config.yaml
head_dim: 128
positions: "rope"
rope_fraction: 1.0
qk_norm: false
attn_scale: 0.0884
parallel_block: true
weight_decay: 0.048
max_grad_norm: 2.0
warmup_steps: 411
schedule: "wsd"
train_tokens: 614500000
dataset: "wikipedia_en"
Each number is 200 + 40 x the weight over its row's rms, rounded and kept within 0 to 999. Layers, rows and columns count from 0. The size before them is the row's rms in percent of the matrix's.

# q: layer 10 attention query, 256x256, rms 0.06, rows 126-127,253-255, columns 0-63
# k: layer 10 attention key, 128x256, rms 0.0547, rows 125-127, columns 0-63
# v: layer 10 attention value, 128x256, rms 0.0607, rows 0-13, columns 0-63
# o: layer 10 attention output (transposed), 256x256, rms 0.0618, rows 0-13,128-140, columns 0-63
q253,107,229,217,167,223,171,230,194,200,247,309,178,198,229,193,154,216,191,165,229,166,269,168,175,181,207,258,226,235,211,209,181,253,229,224,186,199,217,253,297,211,157,270,164,266,220,160,210,246,231,294,182,187,249,163,178,148,168,261,180,181,170,154,223,86
k125,109,196,147,242,162,193,179,200,189,138,227,262,192,270,287,287,70,226,147,178,177,163,168,173,147,195,180,200,195,225,223,160,213,292,216,189,234,207,176,175,236,269,113,202,185,190,236,164,207,202,202,238,218,184,249,214,241,180,149,147,204,242,148,223,191
q126,103,182,252,154,95,207,207,161,276,175,140,191,157,168,227,172,223,230,187,214,193,239,130,247,169,184,180,208,215,189,223,233,173,205,201,189,173,243,170,168,255,161,119,189,207,232,185,183,109,202,211,207,215,165,194,177,176,200,218,146,218,237,260,198,210
q254,112,179,222,231,227,207,194,196,230,214,206,186,214,131,187,160,215,157,174,152,220,232,131,122,194,182,241,217,219,219,173,262,254,269,194,210,244,250,242,206,209,235,167,146,228,220,184,193,166,227,144,194,215,156,221,233,104,159,181,217,141,241,306,180,246
k126,107,152,196,257,182,192,240,161,182,242,201,113,199,220,132,139,232,159,213,155,224,261,215,231,240,150,210,247,245,152,172,237,241,212,142,148,168,220,232,245,185,232,244,222,206,213,264,165,186,224,272,219,197,216,197,244,163,120,152,169,237,215,172,165,184
q127,103,141,168,172,159,210,294,166,174,236,197,190,126,240,166,207,246,276,195,183,190,188,260,169,185,93,200,219,230,259,166,199,257,208,239,242,176,221,130,142,164,189,234,181,194,210,239,143,245,185,213,189,255,247,188,243,142,201,138,242,168,231,167,269,243
q255,102,124,194,209,135,150,228,153,138,201,238,192,202,207,156,195,251,221,159,223,158,276,177,174,213,173,161,225,205,236,284,160,158,230,126,194,241,214,90,176,182,236,180,162,179,213,180,181,189,134,177,181,167,253,163,189,258,232,182,253,216,222,244,170,250
k127,104,104,151,178,235,185,232,219,252,233,151,132,196,203,160,215,147,194,291,213,157,182,169,167,157,207,244,225,164,197,186,136,172,140,161,179,176,217,220,177,210,228,191,232,143,218,234,182,206,291,87,189,162,188,185,170,153,264,182,245,168,163,192,228,181
v0,096,179,193,245,236,215,172,221,194,190,190,144,159,215,196,206,180,142,248,215,159,236,243,232,160,260,266,230,234,194,133,221,246,231,213,218,210,154,225,176,236,197,192,251,198,168,135,236,188,217,201,212,175,225,273,174,184,173,236,228,215,195,202,196,157
o0,109,262,168,243,195,254,163,225,209,192,157,169,240,128,272,290,163,175,210,204,239,253,272,159,246,121,130,165,195,131,227,274,279,178,209,185,234,164,204,225,159,210,208,199,200,177,139,202,266,241,260,281,209,228,223,217,142,271,238,136,209,179,212,163,162
o128,090,221,98,206,295,208,217,238,207,268,221,213,164,145,245,237,200,198,209,164,226,160,189,253,257,227,214,117,237,150,180,277,261,201,201,201,146,206,219,139,270,181,204,248,227,152,244,149,193,175,158,190,178,329,227,232,190,233,170,251,199,165,262,202,171
v1,102,165,173,142,192,200,149,128,191,238,234,185,246,153,226,149,166,254,246,194,175,133,275,216,208,226,259,179,227,213,149,214,192,170,264,177,161,211,210,205,224,147,226,269,185,214,171,251,141,163,257,128,229,189,247,233,209,307,243,245,243,187,244,214,227
o1,104,189,139,210,197,259,167,206,187,166,201,227,169,168,215,194,212,234,197,271,185,214,202,216,203,165,259,183,245,250,269,192,120,209,215,141,263,150,261,146,156,180,205,192,187,191,273,249,184,263,222,196,158,242,196,235,240,251,202,245,266,104,248,231,233
o129,098,229,228,200,159,180,186,220,107,196,193,327,237,264,210,174,154,198,234,154,286,254,176,202,221,176,207,282,222,155,222,173,196,183,216,230,168,216,142,206,186,155,223,153,218,224,169,175,139,203,264,256,204,238,129,241,182,225,213,230,226,160,180,180,179
v2,108,226,259,123,179,242,198,199,183,210,241,214,179,185,190,221,154,132,157,261,224,186,219,157,246,243,192,187,212,207,126,240,154,238,199,214,207,224,143,261,222,255,144,211,176,180,191,152,188,169,228,225,190,255,204,199,234,147,225,237,211,260,151,230,171
o2,119,243,180,251,230,187,193,179,142,179,155,132,203,167,310,155,203,262,233,201,307,170,124,259,266,172,235,188,181,174,120,235,192,185,174,204,82,160,151,180,219,135,306,180,195,261,158,162,140,212,160,227,217,205,188,186,148,199,211,175,220,243,151,110,187
o130,088,220,160,190,249,203,165,181,219,231,245,209,254,250,213,229,171,244,263,179,212,138,185,257,149,292,212,223,173,176,149,269,194,236,212,263,147,139,113,221,245,153,192,273,230,249,169,208,246,174,201,212,160,132,275,222,241,233,259,253,104,191,238,199,242
v3,101,229,159,194,248,253,169,184,218,158,176,224,216,166,187,147,175,224,258,171,196,139,220,205,198,187,157,172,207,204,120,217,199,231,246,187,159,219,189,180,117,173,239,212,148,77,220,213,160,207,186,256,245,293,222,235,136,200,186,157,187,300,279,220,142
o3,097,171,230,223,141,251,142,141,89,223,175,166,193,181,211,227,145,133,284,251,251,231,224,227,196,138,202,285,158,262,184,179,116,163,173,275,209,203,231,128,183,209,174,215,182,187,261,174,223,199,195,217,229,212,208,206,291,252,235,207,201,216,221,159,210
o131,097,234,104,246,201,211,220,243,197,260,186,188,178,230,145,273,188,255,195,184,218,184,130,243,172,263,253,184,214,168,158,184,182,217,212,227,254,292,165,207,194,207,172,192,186,128,236,256,249,255,218,161,134,242,70,174,222,216,230,146,144,208,150,254,265
v4,103,210,263,141,231,207,227,147,267,148,172,277,132,195,247,104,249,213,190,256,182,271,236,239,282,232,210,201,167,224,244,223,172,248,245,199,205,189,200,208,176,209,196,220,217,202,246,203,253,147,238,139,201,192,180,135,224,215,240,209,193,171,167,212,213
o4,104,194,165,213,168,234,164,191,118,174,260,272,222,196,302,283,193,249,232,179,155,189,189,197,198,221,227,176,122,230,160,137,188,233,200,125,270,204,263,175,242,192,217,253,239,196,253,227,221,169,125,123,206,187,221,162,168,198,206,202,172,167,228,133,256
o132,102,186,275,225,199,203,205,170,296,192,228,154,182,204,178,194,230,221,205,175,131,215,107,167,233,139,143,198,141,239,262,155,181,256,162,198,133,270,214,185,163,213,234,202,211,203,204,254,145,225,132,188,189,168,144,206,271,169,203,159,282,185,252,156,183
v5,099,213,276,239,228,176,107,105,247,212,170,182,166,217,177,157,274,152,229,216,180,202,202,270,205,244,238,158,184,203,228,194,193,207,228,268,173,212,196,141,212,146,164,259,197,219,123,170,157,259,183,159,161,191,222,211,229,209,148,260,174,228,211,187,166
o5,104,253,158,218,168,203,336,201,192,280,195,183,157,160,219,177,210,233,241,238,200,172,162,265,206,237,197,243,225,221,248,268,236,191,186,150,207,131,161,226,235,204,243,284,196,264,83,163,132,181,151,190,224,183,137,141,227,213,126,172,231,135,142,239,255
o133,097,240,169,205,229,273,219,208,241,169,196,193,215,132,206,208,159,172,156,246,254,142,217,199,215,179,249,146,200,183,177,273,210,266,255,223,153,329,227,207,252,123,216,270,181,196,228,123,165,285,197,170,180,139,170,257,209,272,254,155,164,131,212,158,177
v6,094,218,187,122,133,267,242,260,223,200,204,204,220,201,287,204,230,137,272,178,249,265,175,184,256,198,239,187,159,179,217,120,192,172,217,174,247,266,175,150,158,173,265,230,202,215,190,237,266,154,212,152,144,180,215,227,212,241,199,175,203,175,174,144,196
o6,095,191,221,207,227,250,242,169,197,288,128,224,167,222,162,222,196,218,210,182,218,247,221,197,195,248,246,256,190,174,249,243,158,163,120,203,175,224,189,125,181,214,238,203,151,261,162,223,205,188,175,141,182,147,224,240,132,161,222,260,227,227,202,214,217
o134,084,173,218,227,249,181,219,198,137,206,217,197,190,210,180,206,228,173,280,187,289,228,196,219,163,159,202,179,174,259,131,202,187,172,190,175,123,235,199,159,175,221,178,231,212,242,203,210,195,171,192,164,182,226,177,178,241,232,259,182,172,131,181,119,225
v7,098,172,216,226,208,252,186,243,179,230,196,212,213,160,156,217,201,232,132,248,161,181,208,338,135,258,161,212,157,245,124,185,217,166,214,205,257,172,203,194,276,263,231,163,155,203,222,202,223,229,209,173,152,180,231,137,203,273,132,163,183,209,184,144,193
o7,092,193,194,234,222,193,184,182,262,186,152,229,288,167,218,219,176,247,231,205,209,184,199,220,173,239,200,159,110,159,165,204,157,168,187,189,153,189,168,162,214,199,258,136,192,252,215,133,253,166,180,228,182,240,179,178,147,232,189,208,289,149,193,177,170
o135,085,233,292,233,199,222,210,165,230,215,183,195,202,161,191,268,164,190,227,254,194,166,231,225,213,221,192,228,171,188,176,197,191,167,153,228,237,193,206,178,230,153,273,145,246,226,235,101,231,146,171,243,184,209,174,177,265,205,147,237,224,202,215,179,151
v8,103,242,223,185,207,208,187,237,219,266,135,129,117,204,220,222,160,238,209,233,224,255,183,223,163,197,235,272,210,182,202,189,194,268,283,146,174,108,274,201,119,212,167,188,260,159,231,195,164,211,208,220,286,225,197,156,189,200,316,239,179,260,188,221,265
o8,113,193,188,239,209,222,273,125,113,199,257,167,205,169,246,162,206,218,181,211,192,225,204,178,151,170,253,194,194,236,196,277,174,239,238,157,236,167,246,266,170,121,225,165,185,215,255,136,176,180,160,269,180,233,222,213,256,216,256,215,185,128,213,225,258
o136,088,204,245,209,225,183,214,232,202,173,142,169,255,206,144,174,175,181,160,205,252,146,248,223,255,118,229,219,237,219,177,279,238,186,206,176,164,210,185,128,189,178,181,186,226,211,199,142,239,243,175,259,188,256,125,178,235,129,236,94,184,205,253,261,197
v9,090,199,179,167,184,177,242,179,222,194,181,209,214,225,165,219,176,140,194,223,219,204,197,184,217,189,224,217,252,224,211,201,212,226,252,181,176,252,200,198,184,145,269,216,227,185,233,114,169,224,215,206,176,121,239,232,257,196,151,138,224,194,159,216,201
o9,093,184,202,185,118,232,228,181,236,182,159,240,185,195,182,264,176,223,230,202,198,211,247,237,310,256,201,221,147,168,228,168,108,196,159,171,217,231,186,155,159,201,193,186,275,158,180,163,238,227,204,183,108,161,229,235,229,204,218,107,286,215,135,199,189
o137,089,154,189,265,206,187,267,162,162,203,197,187,200,198,137,129,185,194,244,198,227,202,187,210,216,229,195,157,160,201,164,210,174,210,185,190,249,205,199,196,287,206,180,196,232,241,225,257,217,191,217,159,250,150,132,152,283,204,209,175,247,141,240,204,247
v10,101,266,179,206,169,196,184,215,209,196,174,135,188,190,242,194,246,148,214,132,215,184,178,195,213,251,167,160,251,175,156,302,220,222,187,245,223,142,291,125,188,195,161,219,231,181,185,222,182,255,224,249,206,141,176,237,225,185,213,245,178,252,278,194,186
o10,112,168,73,218,236,213,191,206,230,270,241,184,192,157,225,237,238,170,193,134,287,137,153,270,244,167,231,251,208,209,165,298,108,260,196,183,185,230,252,173,217,142,179,252,241,212,198,145,188,237,263,259,289,257,136,147,216,227,204,195,183,225,235,226,163
o138,088,233,203,177,185,243,191,173,169,250,232,154,204,128,201,225,261,195,198,147,283,233,170,155,216,200,217,184,189,232,218,203,167,224,206,232,219,208,244,241,215,176,208,211,159,170,229,205,134,216,142,234,127,145,161,198,230,189,148,242,206,174,188,188,241
v11,101,192,231,169,181,135,264,197,240,269,182,267,171,183,193,183,207,204,203,163,182,228,140,212,227,250,256,234,205,233,156,150,257,242,248,257,237,254,202,185,189,200,100,258,229,233,247,220,207,200,238,206,205,210,208,176,169,141,189,248,166,209,175,298,267
o11,110,145,213,192,165,177,168,263,219,166,236,163,146,200,189,171,212,161,191,184,204,280,197,172,241,107,179,206,123,265,182,205,196,215,272,197,162,142,196,172,240,174,258,227,203,206,153,189,211,244,209,234,245,256,170,141,191,164,142,191,143,219,186,179,228
o139,094,129,253,151,226,185,175,247,192,272,217,165,201,132,178,66,270,146,184,193,136,160,82,242,205,178,176,237,162,264,190,136,252,216,179,217,175,226,155,169,235,157,238,258,264,234,146,144,167,253,220,193,240,248,107,219,215,221,256,231,172,238,221,236,213
v12,105,238,168,107,149,203,212,174,191,197,199,227,289,123,233,218,264,179,258,217,212,219,182,180,232,181,166,215,137,189,290,161,167,220,147,245,257,187,136,153,242,169,209,195,232,153,106,168,156,213,227,132,178,226,211,176,220,221,173,205,210,216,227,251,204
o12,097,232,148,218,192,245,119,263,187,187,188,209,218,204,205,219,264,171,224,152,198,170,168,197,214,122,253,227,196,176,261,213,167,178,163,154,151,249,192,182,234,189,202,212,178,213,178,220,237,216,163,147,229,168,146,217,210,187,214,141,140,243,198,238,203
o140,095,147,250,152,175,137,233,238,173,233,172,153,170,193,211,245,225,170,204,189,200,187,130,241,225,216,196,231,227,133,200,198,245,222,227,234,186,213,166,245,188,180,226,142,143,258,141,188,134,247,199,262,197,197,167,232,241,270,223,197,256,216,226,243,177
v13,101,209,269,224,165,215,193,262,215,189,87,175,161,214,148,108,151,175,235,133,205,174,230,210,162,155,189,201,234,148,262,227,313,183,180,189,218,265,183,213,203,320,248,202,181,215,155,202,190,242,185,212,204,227,209,206,219,208,158,181,188,108,208,188,195
o13,102,274,222,150,143,237,233,239,152,238,182,208,153,248,213,186,222,202,222,195,157,187,239,186,250,204,180,156,190,210,151,219,260,199,253,233,155,198,160,195,158,152,297,233,204,223,171,228,167,113,150,233,201,207,150,135,182,215,214,310,145,124,192,149,186